config = dict(
    n_layer=10,
    d_model=256,
    n_head=8,
    n_kv_head=8,
    head_dim=32,
    d_mlp=1024,
    vocab_size=8192,
    activation='relu',
    norm='rmsnorm',
    norm_place='pre',
    norm_eps=1e-06,
    positions='rope',
    rope_base=10000.0,
    rope_fraction=0.25,
    qk_norm=True,
    attn_scale=0.269,
    bias='none',
    tie_embeddings=False,
    parallel_block=False,
    init='normal',
    init_std_qkv=0.0193,
    init_std_o=0.0,
    init_std_up=0.0193,
    init_std_down=0.0,
    optimizer='adam_variant',
    lr=0.00222,
    beta1=0.9,
    weight_decay=0.078,
    lr_head=0.00801,
    grad_clip=1.0,
    warmup_steps=408,
    schedule='wsd',
    decay_fraction=0.572,
    decay_shape='linear',
    final_lr_fraction=0.02,
    batch_tokens=131072,
    seq_len=256,
    doc_mask=False,
    train_tokens=460200000,
    steps=3512,
    dataset='wikipedia_en',
)
Each number is 128 + 24 x the weight over the matrix's rms, rounded and kept within 0 to 255. Layers, rows and columns count from 0. Numbers have three digits each.

# up: layer 6 MLP up, 1024x256, rms 0.0629, rows 183-282, columns 192-255
# down: layer 6 MLP down (transposed), 1024x256, rms 0.0571, rows 183-282, columns 192-255
up183:130128163181167157144166141138138127129121147108135131153159139116158149107127145155188121149138131071140146122147090129088125167095116139153146107191143123102125145135155096101128116156136132
down183:094128107123149151125140136147118134146095116170111120130146123139109115156130105136097117162114141148098141159147139132188158139165142144115089129133145126115140124151090127120130159107125164
up184:092123074132178115105147156162147099083147171145153153130165130147154148122147097121076132097127129113145077123102111140128140154158107146141117099125108144106108117070106115106127149153125116
down184:125149100075089172116109143152132167128172103134179125111142149166139106137105112106090073125100119143131107138134119144136135155064110092155116145147132124126136190104123198091134129133129154
up185:114150108123126090112112148178084121114120150142089150141177103108144116098160151146121128163152150140143088137149083122190126168144151175140126105131128114119118127123142164100178128135131123
down185:164109098099115127145098137122133090138134134148104123141109149134124133108127126155119128132137141208130144106125143140112150116126118149123107143122141106153096155127110121094091115144124120
up186:153145135117104124128099164103056113118153134125127113127150119110148174121134110196146138121112124157141147128204146102122112150097143109161146136109151097167100104143132130133116127101164108
down186:137147128098071108159147171107108153121102142144116142091107093138064178166129119091124087150109161177131113169147134104119115082173139188137082089143177149113111092123113157129099125090136136
up187:166147069147127160129101158168123109148117132148101159172109100157143123105139134131157127140121156157129139126116120134147176126150106132150127146136129116131144117104135100107129112131117140
down187:111142152166112120146124100152111130109156134116133128123126136130161150127132134124148132132125117156118131111114129134135126092132116116130123127147118149148136120120110133141138148134114135
up188:095122126100124172097117180089125162126126176122116115097141130175139121105107153136154093071173121151156102114131149104128133175131087157112146104072127112146108132121096158115124125136121071
down188:109093079105187094128154113127090152178095143104117099166097170133170102152113113118127101115084177142116157142132130121152100074116097152120161157101083111109107113101138104141169133130118127
up189:144130170189157151170140133087135116119122079125145110123075115143157127113136140115154137137130121130138104133175140102113134143119110133138150097135101118134102149151172131099127128155115137
down189:163103106098092132138118132160111136103155145126094168134138160119130152157109110090150114110133141129126144152136137136101160132082131102128085146118178137107163137130133129106169132104125120
up190:134150151123112127151108143149117123155141100177163128144129129127103145130116157102140138118130137087111111131128163120144158099125098125118182170117154158128149065105174152124166108111111099
down190:109120114093125137092126103131154117168106186124127182126098128160115116166147111121095113132128126099111156133136132110125135088103128138141147104127134104124150115136136130108113106124137129
up191:091110139147116156125133110151105160140107113146104115149123138144106129106141136085168168122109127145167182185147142111151182127149125173135111137079137122152120135157136089107100125089122122
down191:125146110146150089114081119122132103095157144142135123138144106109157140112124141122107109133144124098129139087137141116120092105140164100119120163144125133126089129087169134144149127151126142
up192:129132122118161173116146124131145141169100151145101143149119099126134145111096166130129140118101125100144139149092118132099121118114108107104111125076152114166097095108101189134120143159140110
down192:136117106116100150177130137122146176095093149153154079119070129112142133083087099198094123120165103191152106117158105164085116127117147124098124202139152126114136144121133089150166094114168129
up193:141149108171131112107137095111108097153107125139099129118150081156200144107121112148116180154086137128162115118135189142113139103116095138129119104115154120100100166132109109145161137147119127
down193:093151105117148109103154072093111118197085168109157156107075102148151173154133128147158101151147138137086141154135136138143164120112099156119144112118120065134098142141118131124132073123141151
up194:122121128165133120095126135151102099116122096102136113116120097104165135132169115140151121099091121093142124136137063135126115145098147163106132123117130103123110137191087071147125135143075113
down194:090170149133130128145113153135142126059120159070148128097158118123142191132111063097132130109081130132129088125127098125107130137064114143145128112127140080186146120133112092146172114131132091
up195:107134147130105100119160144158129079167075102159136113158124121119112139100132117157107133101117182111157121117129098151149110175145146093165143104114158114105139130084170141168104134160094115
down195:118111134116149148130096106142104196134142131100123127141146146134117121143094126173111126147104128161114129088101071109169104092139191090085136142133137119132157123146139171138117135124140107
up196:105143154131106084135106143091120114142090090110124136155147108126173118136121159111071108142117172125129085125135130121144099149102120120120143136154119110145112111114155144107139090111076119
down196:141097153141162150171152143141096112151111157136112143122145115123145142167126092126088130158105133128165101129110172123117138134110097139131102093114117115170134128129136091143099128130133120
up197:115121088122139171163118136094124151122127141088151100147119112121164122142141101170100112149058148143151087171092090118148093121115111179123121115151084097109104103134109137127121145135126090
down197:133147120148114105090135102133100075121145183140076100174087124126151136133119183139098123128091142144125128124096190000155086113135178119102097081151107140153146115127117110114147100145167128
up198:151135121150163108157117105162100093127131186140100123137088161125185134136141130090158132153134167103118124135154198107110146160137142131151131116108125107088112133078106169139114105134138113
down198:154142155126139148153134109147172088121123159183148117126126166120105123121098117154169143090125119088120181130098128079156114152084076139137056139105123098169131097134129092150157160101131135
up199:149141106152120174114129128136132070115129147126124093121154113074142101112106161107136104172153130134124168150133114111119108118149146146165144169131118125119136138143111178103098116071145123
down199:129118127150120159117099104137126086082145105128120050119136142103097104109138128136138134146164127144115151131107104157114122112185155121153127088102133119155156141132137144152129133093167134
up200:135149134139147153165102135120096131098118133142098116126092103109130112114150143121162141140110164140155120144149086126101116167112098127096129135133166103163112099092156126105132135114121124
down200:170144119167148149132088158146128100121104138162146168149134103154147125149076130067071162150164122163148115133160139105175133179097134107090089092144160110154126140189091096151111149141109145
up201:104136106128119152115113141118120108137121121137117111086118087157125131119143099153129195138125146140126106126147127126155121104115135112151153157129131104144136103110170136138158112117096131
down201:147148140156148118156157145127154137160120136153154141144123116123138152167154135105134106110100126127124149117127107159169180126153122113144126121150115080161162104162102128130142116152159120
up202:144148169124110093141098136101118098122119183104143106161122143069150140121088137117119101135136162116124121105147103086142131131088070130115120149115146098153120156138178117117134133139149146
down202:120144120123158140134147160156118161104143108176128158118171112114120092146127146157101114126123145107128114126142157114148115114106147133132120098143145130112122108153122111116122131131125134
up203:110115148088125149168123144146112094130123100146171115112112091138115123124149136134124136127118132130154152147110097114136144128097120127113120128067169125128106147113072172156093123119144132
down203:123132160150112139109111154135142157100151131109173122120158125093140130130157115126120143144108136131167103169126127160163141095116132094114159128119150190148139099111135133147150116092172121
up204:144138115099150165101157151077120110129124180128093125125131109103155117130088136100168136164114118109132145159153129087121205147111158138149138133109117128121111131130170066114113161143135103
down204:169101125119134118137116091169109114127176102139152132135131144112127120131149130150121150122128136142113079101119145139156100119115115133138137117137120154141123135119146167140175128092144140
up205:139118086157128130119129121149114121183117178082098110093115115109149140113114156135155113086131107074131139103115146145162134149127139142135120118110158123120101105155164134170131134127143132
down205:134121118117147095101131076081117106128154129110135117160113125146106104143105123136146160125153129121131100121096114147124085101080135140128130128137156109119104148131105129117126101126107112
up206:093122115123174154107133131128143145148115160143145149141114139115127151133121102127117160129121128128171134183088137109083143121127104146127130156152147106120110118116117107162103135137125123
down206:118164094110127089145151137154105130104146122110121113107129084135135134167130165149109097164097143126130105150143180133147126173191150114170153138164174159120130106119116174112160164114103106
up207:093153134123137146074091137142139126139106125127121136137179127189160145121139144172143161125157142075113114134128174128141128145125131097139181107148153118116111122150182137144107160100087104
down207:132144119093113168116085117112155157102125133154133111140150170128109128130146150121116071150130113126142160147113126116127122145110137116085154136120118129123120140115139159132134140099121082
up208:121148131109094119155101147099114109101102120160125098103124135124107139107100114116121136121109130127145146149100135133136142164146114162173117086159145113153124135125109127100116123110114126
down208:115149143136119136136150126133111111108169141103093137138112098128138135141141133077094127119122127115118126114107124139066122145092096138106077145132135122126139098164134112108142102117142123
up209:094165108166122123129116188113106092134106120120120116133108128124129121157134161137153132109101177130145146137129156135108135155100109152147155153156147102154129120129148117106123125158117119
down209:092097166151102128156137102117101056145130138125104128109048122119141100141095128128150144098135143094134123128107142104102114112137152089159172143162121110145111126138123101131101123093152098
up210:128142065119135137157161139109125153140078135152090139206114148169144102123084122139195167130138138076139109119139104130134136137139115113105173126114121111080122176115142068092121158125087123
down210:113125105133151102109113130110158167114138092153151155120080159129094174111122135125091060134150118131135131149099107140147089129100080118108144125119150122115128146061109149133135144113144127
up211:170160134109105124115181154087142101090124118120084141145111134126109145135131172130104164130070068094142096142133079098114140109119092143129144169131112132102135125123131072151112130136104100
down211:126123151131121124115144108092102137083162126105165114111100128153136072113134096127111154125118124116145133127098082143115086175096139131107154088144126071134105130109126108138133136106130090
up212:076116155145125167102125130175110118083138139153124115159144142157142157117145139105132148143117108110141077141146183169139139173134139130115151112129135114154109128213079129155171173158104102
down212:069130091134107119114107089123149109086135136132136148170075157108134133128131092101128159114107147137136165153136097082138093112051133107161167130126119113084107126163157133131101095101126145
up213:128156138154131151106128174121119097141108142145141120159135137137130169109154119114114140086120135133132146120141124114162161130098072123112120152082142111170135136136151111132134122131100113
down213:130149157138109138167145135114141150135142123148100117086159132156133114118121114132081159140125145151134129133085122151126102125174143099118099116138106107139113139129152127171108127150121143
up214:123138100087123163152117151106102093100102140129093160114097135144130187108138128066162095105158169143115143088118102122113102107114157146113089091139141119113130065160131100133144108106143126
down214:146168072120128171146099115124117110122139183126164150138147158133174171124143102122138119129137131126095177123117133121130125114159146130166122148115063119122142120121137124130143149144181134
up215:108095144134145104091159120140116147103108092146170146139107118161123138108110119122103111134072159145140075122087175177134102151163122130146124119129111086124124087109112164126126125115125136
down215:089112155163148120158135099110125100116127121175099155123075159096132113123108114152099154165134128157162081107100167113195116176122074164188134131111140088165063103112108132145143136127124089
up216:104158142123143129120102093129106153138117129153149118088156102150123117138117111119108121132150145121153125124064112128100189177113150125117136110128172116126094152091081127100134127108084150
down216:122082135076174142116146139133111116127185110130154128151090130100143118131135144164140107118157148099132127114117148111177069114173177135131085137117107128109109104101099121110134146136175125
up217:111147144126154141149124160144112113131140121119098089137108133169109086109140101086153144123086104155117084096123154137131140138146124119111146157063115117192128116118085141179131100154059133
down217:141151100130101125142109145125113106140062124143108158143167112147108110092107102095143092117129076109105152115132101158151099127128148146123080163075155143141144088141159082137170112115136099
up218:091137102162112122157102138121135110110118157106164089143129151117117158124140186157127213101140135083163137111102101160123084140076131164123171120076129122153087080120114118143118123103133151
down218:142119068119081094176171145141152175147091110051121199161136128125150135100138128124163116135106139138121144140168117153071123109171166112132146125117148112164084132078116135120125149102143128
up219:098120098087140141139110119149135138106118161138108119124134121124137106132116112119141155137141116124161094116111126110089157124111091139107125160161139103172120165124120152152091140101128121
down219:117116131123169125117125168094086114148124132154116133076139137139115132121063156120110102119122116112072133140139154082095106135129136085121117081193125131120132105157132128136109130142125117
up220:076162161129113189128126127097164147083113143098131118142140126128143119127090132105134163153159159157147099103173121157174087144116129147111154120126159118119107101094107106093097146134102123
down220:103112139116127114101127113137171109099135111076130130110102175137101125098146123145163137096155128139101158084115134144179109150132135123155111141179107083112112108126142133127169124137126163
up221:125098078132132136138120115087128104161122192136131097156140123135156102126183127143122163137073180105170114071142155145125136175128116147138130112084119091163127162130126112153150138074085132
down221:153131173132154109119120142128122101144106136135138150188144106170132106132131141159136154122123111132135104142090119161124118101122170111096178154135120118121144155131125076155084144139127124
up222:161155148105113137101153134127116105129109129158115149120113113121082138119129114101165095104108152136115169133141115123120154155100133160106173118156105082134101123128151101102114127116173111
down222:109097104120128149143094081091167135132166144190096126128146142141144126162115136124167122138082093134132107167083095143113135114147153146112126130097158162105165163114135141134119166155143111
up223:122112135158131148090147163098124107166144116104178118080116081110099117101150157128142089126142121133108110139105142140120094116094136172147143088131143129149117201115162146132142142158131128
down223:158108055159120140128126137155108080137137140139147106105084126103118098112167131107117110119155117133148138117086127129128132128120107172115073123135133131162128127115119094109113131132124152
up224:134154157177158116144140099167132152105146130143090101146120121124126130116105127150147146111158108122135131157121109175146125082151147109155132145124170127134106099113142131145157120147094081
down224:097139109149170131135117143168158146130126148144150151116136180140153149117157134135140115164141102137142153098147149195154143143161133111139116092091126086129145168105123166194128145146133094
up225:170160138126140147111136114113116156112117125114149114106127114096140135114160073110170101135124130126143116194147142181150156183107127206157110094126192132105116139131137094145153112122132142
down225:130121189109134119125124104183115151132110131142129106116112141109113144086099140151083105122141116167165115086151100126151099137156150133096106108168122147115150113100139097129108133124136153
up226:123163103079125101140143126148118119123123143110113163162107109122161144118137170161097141117138140112177121129110125130106142153161100098135155128127161127115121150129158108094135149081121129
down226:111126161143089126145123119142100136147128145151143088092139134121134112155136093136105112116118121117118139112152131087126105130122100152123130143115131120140086129139140146125132138130122156
up227:078169131128194145119129094146105156106130139134105162120165106118147087095124092122098113103089069148180110160105121128168151138131069109132151178119101125138110132139164147144118116139130112
down227:086159096151142170151110101113081152140114131137116107173137101150148139117110119123111116150119124148173107048129108102166125124100129143144118090115104104102074102134111165145130065126106136
up228:132138161138132162118111155150140134101127136128140182096145112128129142147152102159120114129085097130122129157160144125110151103156106118155141167157146113098099103135138101140167101134078111
down228:139158106128152140130083151100153118175115125156104102164122152115123137099135104109084142119088129102114185108131144116128138141077104085096089150123150074104159152120074149132139176118139148
up229:150107156106160110099146131165094109067100086182143137177095130140147147106106147067124130127119099106178060196126214126157149127118115127139113139146145090153142087126156147117114128116118117
down229:104112140097165099107154111145210137121156125108155171133128126114106109153121132105159142105140133145120142191157156102086124114077109118104109111122171094106089090067123113147114117103141172
up230:157118112160120158147125130147145150122126136131105069127110135117119117099149133093172102106102101150124157124133129133113119125119113121132118092133117128148102099134156118117167141120147089
down230:123143133137154114138104160137109079136117112127128152120087141120126144142159121109103124109119125137161091130129159132106108124112141147125132141127098098161095147083091105182134125150153153
up231:110162087143140157100141149150127109095116138130124147133117132087123137144142138129159111144140104122141151142147173125105161158111121149163158154153134121196116079157124149155156132145112114
down231:097152123084144146124149131138134154144155130166149125125119116170091144069139148134138106120118170111163123161105119146162120116180140123102135112136122170081118105100119092117104127126104154
up232:078117114127149143093152173136127126120111110085180113122064107087150142112149139163111139092092129093124158156133154134116173161108133128160158190155107130137147143106127116142127151153105102
down232:127094090176143134141113085135120135116189075136145125131086141093182142181160136179131170126124118148147109102133126200179169098156123089143079111152110152128127151092138110144107128167098135
up233:117089162115138126090137126125100099126095134159138110125103114103138150100155172110131155143178149130137129119130129102126113110117132169136131125116122123161109144106137160083085140128133131
down233:128149134110123158119132155129126155149091160132162152131119112091155105105087130114129128108146175110113093067128119128111157117097152132116126170116131151123120172127114107123164164121109155
up234:104164092151165159192120148133142108077084163192158158147084159156145102118118121131132124127095116124137139102130132073123078095149152115148136170125147104088130119123124102090141140115118111
down234:138133159179085117097168068098118150130171103142116208133108111139108121140120112128162137098119099125121108162149084142087148076088120114150114129153115129147090142150106101115133147124140128
up235:160097110154141155146130158129133095143119127114109127104143102132131114096122167150165191098108102116140112104139123087123146152103133118161134105159132116122106101124140062113106130148128111
down235:106139147149126136121146144127122124118156145141123125147139114134101094111110160132099160136119126112148141139115145103105113117092130116157122129108148138108096113146077093106093102110141117
up236:157134153094155134110128161123136131100092148130178130143122085113157115096136141063174123111127103127121118118128126161070130150106123165134136092113133108123133118126078148107130130123130098
down236:126106157158149125105105100132135101134157076102082153119153153098110128139115157145108108139112114163114114118151135116168126119126117167126129131114116092137081098109132132193161132145158126
up237:104120086150177116122085114151121175123095122126161125113106107174155104101136141109126142165095143133170174134109084123137157124139150114150153158115126142129088130080128105175126119144133093
down237:146143128101158129117083148096139133145085131083124086107115144127140144101112125125097106133080083140139137090092096082081128165084170121159159094109104147154107136125165132188125148135166126
up238:140122158144118113090166110145134104136134109161119086140133120136132129107118126077134130113151161114144077118177123148145131187142130145154131146145151119172096104107102105138180129148174104
down238:147124133136110129135119107201111099149117116129119142163163133179111099169119154160092085124160140129111072133120124120104077120181123150109109131190136130117111105095120140146141104100126088
up239:121128081178144123089119165164121112130112101147112142101130113093126091130129141133151153114145126139137115131192094100137131136125113140132149137113116119151103134157152104125131097182104125
down239:130117102134113133149125108166098168155127124157145110140136178119168122080160152146095112141113122127085127127150134141074154094108117153130154170165150076123129160141140150109157132132142147
up240:133113149162120133125148163136140081147130110124145123143101117109142152135105159155148124142119117062138132144145128122151127137138112130149150122162168116141140119114120125149128132133140134
down240:143129111159100143131135111082128128148114129103119126135137154118150156158100155127139127129164123087125107119123146104147115142095087132129086127106123138137115124094111109116146127122135161
up241:110132113108106102165129133119155146151108140147099114125185146116104190139080096089146095154095158122154178137184153134157097128114193126132124165113158118109106101109122121131122146130123113
down241:120090109186093136085090148119075115124138076156158149155198136136089124177114123128131162148156084143118142166143114166118129142119091155178144083132122106141123115134122110131128147116130150
up242:134125166123134125113114160092108123098131135144132128113103131119140135128142113098159111157095158108177145112120119112091072165130142116140142108138146116152105130106150095105067116176160138
down242:118146115077106109122129111127133071133126107138140109079079092146127110121118180134143153105083125164083135105143097140142079092130109128144165121149136125146167166076180180137118093123126100
up243:123117108124072128148135121132121121099154119087131131081147115106109126137149129131104112140151149130139088101125098102153120148092067137112140148091145108108123156164110111105129135092141111
down243:128102151083138111122110141095091088114166108129133176143109146142164068138136122142093127118130176139139105100110114144121131140105158123151128131123168079114112092147119134138143139146065120
up244:145117128114133122157113119108175151135153120133130154125131123112110114137128133132114130127133100153115145094107139150111114129141133114087112120136121136118158134163122145146111140125160142
down244:124144131136134137126139124122094101115107134129131111129138120126139136085120134124143123125134149121134136130144134120140128131105120151137158135122129096132103119113135117119136124125100107
up245:121135159104103173098161173134102140090119097114133142133140118118112140105169140132164158151156141118121120156145149120155161148139127127161150129137106104137152099160091124088170136124115109
down245:136137115137126144154164149069139141134095163077141174106173172141130138115178108108120136136109119117115121115127148137105176168102078126120117108112115151143132084141158124096111141119101112
up246:100172066093142140151141128115102183113110103082115085151148124116165116110130102177165158151105133123117104138151168120105112159114103117162142150115160107143103158114129098147132115180092099
down246:130098146129178112139140138127121124124109134123109144143159185152154112088102134153158144114128143111109103143112111154121128141161110086142068138103150104097108095114135123149113148106123120
up247:192081109134155112133139148128128089106105170115183121117122133124094126116183076095142146166069157098137096092134142120105116112142079180094110139105138117143128147162134147174104133102181116
down247:161133115137127089102227113139170181105134146138111158149110123114150104108121098156102118128101108133112051174128129123098044134159102185158100148164154103123100096061139200120127118130136136
up248:137132110157081113141161166125144106111101202163141133139079101184106144108140110141148132133093135111113142138130106131165161159141074098137135163143136108109134154143108131134144166131106146
down248:120145122164116131107144119087159158149111110124131158117086114087164119146160150128166134142079133115114097188147124090170076125134139106119168113157116119136173152117143132117138150155103167
up249:161143124143152136123104148091112126125105148130129143135161119087116135121107140129144135166138126093121163097090132127168117149108156134118142124144158110123119087155156162113142094161115128
down249:126118114142133102142102131105103111125161149111136120122109121117144140174132139101120170143137155139072137113135099137101111128096122115112139106143151098130095140119140141120147104135096128
up250:150171108152171135157148139144144122126131093100117163133134113110126142103122163101162111132086125109140105181141107141110144143123104127110156088132170127112116173143117136091105082119103106
down250:099117121144109144108132150123128109155075121137119108118142107157117166113125128175108109111155134131113141125111162173133119126112109121146104123120096152133112105150117115124150139136096137
up251:125125119146101123095091163109094116120136130122110125089138117140165144121130124162146114116118144122134121131130121110150138128115122136134127143102122116117101142123142133130127134137114099
down251:080126121147122133125118100098129145127153171135122129151130111101120151175130133132119118132099112143152132133130118105133141115112106113145122124134127095137098109144132123121119090130116109
up252:129153142107126146136129142093144104105140141136120075123125096125139146092126131163164112117146065112142188158120116095162131142122149121106126122066100117129108113131140129180108127125164086
down252:172151116086110117159118148125143072086132145114118130089116101108140144117096112097113133110117113107102121149116155162127139158123093130123137160103168152113180152142164160122063130094150131
up253:133151174161162116104142104129107143086132132157110133149119121161124122139126161118126080099126120135136153104117109151105113125074171105119140134148145113108105144127168130123088100108117121
down253:098156154110132108110115124117103117163151111093160120161111131105111105132137143110128118114133124173072139162178131119117100142138112160116193096175110140142135132125138145142122145133088082
up254:134139117089151124113122150180166130094132107148115135161132110171135135134114125102144131159091154121134137121131102141105136150097089132190115143111154118085092124096156115175121103134088115
down254:146135118123095145112120135108105114114149112126146112145105191130116140150100157140123134093119130188110112140140139061105082146100118132157158118103098134128117224125139126148104131115129146
up255:145127141127141124140151147122117153145107105091119125116088146160160097126132159099140093143108129115120113156153150140134139178120116144113146136133114129106151111121138094085096107119116103
down255:123167094138125125122132118125117114124116141098154107132103128141105132112108106146124145146095145096120123134130108130119133099150123113144072100139115158105167134129125079152142121094121139
up256:133139090127125115163081151134112101100095145159124122083118095089136136112146155144146107127118164120112135144142118131177135169116088126138101131131151126109121165132149154121155154120113135
down256:132120149113130165096159104134107125146115111126125128144124114184115109096141131135138161097116114127113137093137125153155109128119115092135112126113132159112125162165118136133143131149118132
up257:109085172084148182131131110150112120146101119143190148140123157135155180130146131120133133128124124146122108115136142160086165137081126153138129124145126100122103135126090129123085175126128114
down257:112083136143163151101113098150098173149138154151104108135165100135165121117131072121122113112131106157171138127138106126103158140144131107066082115105136114143129104144099110123147139125137137
up258:089130123126111126156074150092134102135127140109123127130149137133148139127107101091146163190107110133113129119143137096113127110117134125136158137158118123139138110112141147107104087129119112
down258:105128136135148125143161134150150107109121119147113127120096153115154162141155102125120118138131124094127129130100143136133120126090123112117148147143142127140140164101152127102145171134093137
up259:129177139128124158111097134137104104136106124092120144117149104105110097107141147160125112104145147095120159122125070113109153199109117136112158091130125122118121132124117167158100104144099139
down259:101113158141130119107128143114155125117124114154101169133106099131145091154114143147067123121106137158092157129136138092092128143109109140148090107135097117148140126178163100155142146172131094
up260:133153118153094129172146114199143125103181147132097123088172120131179124098121156107161143130156116115143109092128061096138134187119146168137102122139125110152147153116160161094102137141131100
down260:115124055152112140110107134152119156150121100140151109136110140130150097118151145128109159118134154109155142150123162180149142117114121113125146130126107143104106171082096106181133176120126157
up261:121140175111119177105104176033143169120112048132208099110098084130095177141124102138121101114099124132153194120124104114093120157092137158135186136119138096131138121094090164107177122157110146
down261:134174091121132148156159099108142162155145128114128108079106135114126147148147143141085155133110106117144120088105128097125134130101152147102156101119179118146132110148135132158150094126129130
up262:117142150126137089177169132127116119103129116118162108102170159156141126129108118113151097154192103120170170124110090157147126172082111151123139095165164093079092132112140116149113113152094157
down262:146084151141158153151089157122180170147171197123114132134095111090148132117091140127134109084147162110142081124140128137110122110142111138131181121135069207126120171069138128126146143119139193
up263:139125157102139129101127157141095106113128110155088139121114137118147157135162132125109138153151120102123124124175082154089152119109135202156115121169110119143125093150113084124130095179153128
down263:147182116129129148155117104122116063105118127126153136122124131160117128164125099121123088126125111114133123103151129148127147152094139131121105122140136154112122118166129100121138153119151138
up264:103121155125137113108069134102123116144113127128130114081118138095121135100126138142166080149151156099104151127133141127175112140108113147118150181130125124178106152151153175110115120182105128
down264:108131121136137122145118099084122179152145144140127137136146134109131124157142128151127109149107088078123162113149120138078145122111163115139099142110164139125139099104130127114107086129106115
up265:145123180162102157117138188159150123133141149116138155123105110151115104084159114104164122116089165101104129117105150121132155151132128085115113152085170125131129179124122109154154118122129137
down265:135159134155150169148153140123110122124119146147083102150185155126128141105137148162094104139142153091124119107090110148120116144112205087138170135125109141113121171120155109123164139120108171
up266:117137187134124113122110134111090086113076128111170072107145110096120162131093102163106112132107101105125147104118120127128071102109134143156127087104122135137113163100088151099106135118099158
down266:126148123110131149130128130154161141160125113102112111136126156136142137162119152126132092109141117115129129136130134149126123123081116121149131149109107130117145143098118116132123132116096128
up267:114161120179139157136139144110123095142127124146141107121137142152103103138116155152135143118127136112145094103140139085104135141123156141166146162135113124166120145097170151138133113151132081
down267:142141122154133135104142129112139090136128121153113137141141158146142108132104156177105138098132153122155131114141130130122093134149166106126116117138124119130111137091125124146122137140123121
up268:121142094154157153107120125143135146112110161126110135119117149131127138118184122136145149123111135123148082114156121118154095172094104109157117113163162124144126107091129109089167141138096120
down268:095101167095136102103097113104132126131115123092183106148122117145121123111130130118148129081133137106099159152118116141110117121151110145112130142106129137121131140184125132131084141113124145
up269:095117135144147113097082141137109135110084144095169128114171104121158148141156109147130115123136116117124142126142095118135133131111126125115108149097122122109093175127129121148127139127072110
down269:101123117114152108142129122182141149145145138170117147121107129117093119121105083146139154139133124134130120113118125085086106114148120133124148110142122106142116181103153159130118147125112115
up270:116135159142154108148085119153081089145099150101116052186117102124158137094121145063128104107142127117105063098142112125152129073122112112133129121080137105164093085091099156093182149137092126
down270:143112113142140140150138150116147111091133109177013195114120087148101160148079149144140121129144113129156155101135111160140138165121124118142088154084103137114104128137131133118108143149030100
up271:112140169131108148127096118149112128110126126114147166096126110139166124129113161147118163107127093096134121113090094107134102090107103180141141092144125100153108134093184158100098157076104125
down271:111166105107097125116125145086136160155103127141130158108133139168111100159120191104147090141127127117108121092109146141107139146112120127097116139111112121121104143103116106104096145132156131
up272:106120139145154101134137094126101116127120123101148078105124108116144146108099144116138112131147137111168136119142115115114128120108111142150137121114081119127115144132122142131151138120112089
down272:152121115119113139134142098145101118143112116121144130125123146101146126123139138110101158122132119154130128127129136124122114126093130104120153137120151141129140155147134104136117150145124153
up273:177110134139115143138154120143116100126147075132174116097137125163126113131157143104089096111104130117174102089171118112150139155083138185123142160083103110161117109124156121120139103113125108
down273:127148144080071111101081100184142134157133154140139128166136135152123104172122123175096174131148105139100096152121140146101084131151112122094120117206143108122112149123122159104161114093137109
up274:125118132112132140141122139100129125163114127108130140183122101163157170140116113154153132098123152149114120129112180083108101132101120152144152126079159146094114091127095092165107157150108129
down274:159124142136132105121135126106099103135116117129124107130150107108131124111111110148107149187133135132108131101147102107138133097088127114134113103088089099071140131081105124124109127126126112
up275:120119131096129159122103110125176112065131154109135124143126127141144132124149141153101130103118189119094076130173172111106158125142130120136128143146139101108143138095150172141132045116150120
down275:160165090145175105136133129152138108119160066111126140135141123194143108097113118160082093128145116191141140103140120115183136114153114146076111143085126100149098137143151127115093122136142111
up276:098155103114166130170150097180091138103119092184139122121129120163105113108134139155125151114065147120136105155157096135147162120127147139088144140086116098149112100102124104160142162123119141
down276:179116147117172108119092138124142114146083173127124144151114174132146111141120146099089141120115114134115136175152118105102132127113126138081147126127139144112140131146136113070129131137130140
up277:106140113128134121160122169126128144089088147177114126177177118097183089094119127161116087134106098105133122109098111142144151165118137126148131133143149118100132133059178131115176158145119113
down277:166123152116144102150154124154145127123078095154129151188124133154127138177128126184126118118155119176140138112134137143083128109124122192146109179112145145129138125115143087139170168132151103
up278:139146125121135129118129138137104132118136175102141126128145109115163096120169130138182175190111134117134089090133084138123118092125124114139104107146140131141108165141138176162121148160113122
down278:092119113125149118119095120108110143115191104142180105120138186135112135130163110126150104104121123165080129082120133177113101111152122172102094153106136147146099124110162148132097133119136109
up279:091127164083096149100145149134126157112105174167172094097127124093163074125201129147116114090152113146156086171134123157124084125126149107151117086133168104095121137108093161111107079124148166
down279:109127106067127128159122195051165162127130131076095110106138178110151172134106118156127116136145119137140180082115088112132092165122151110125165144120106134155124131088132130170134168120137086
up280:129131094142124081129115148125077113128143082141155125136120131146119162130129091163129196162166142107125147167154141133126112074106180118138126107115123118133096072103120091161153122125100086
down280:163104109122130152142111164166102144145151140174160128126115198133099108107127151123121163118176135149155112136110161102160101128129154126153102140114158094171131119099127119151090144111090133
up281:155133101108134132137145151189091104101158147145127152132145091146138131116097140125150145155099147104171094098138122138093115151131170146134141117141095123117144165105139117155142128134107142
down281:163092167157126138142111137136155105119130093139128131158207138122079155135107148106072103118138121141113090134102123156128147143144111155117102120116111084131176087101114101157116092126120128
up282:135073115184118125125094137148077095098107122162102089129051107114132163122139146179161179112165161142149161102137126134085095172118107157186148208147151109140122066094121100121131106157097135
down282:130149141191106156149145115119171059136100187134136119083124098138140151139155197147120129103160088144144137144146114088153140129155086146189141117127134126107099131172186145164165098142173108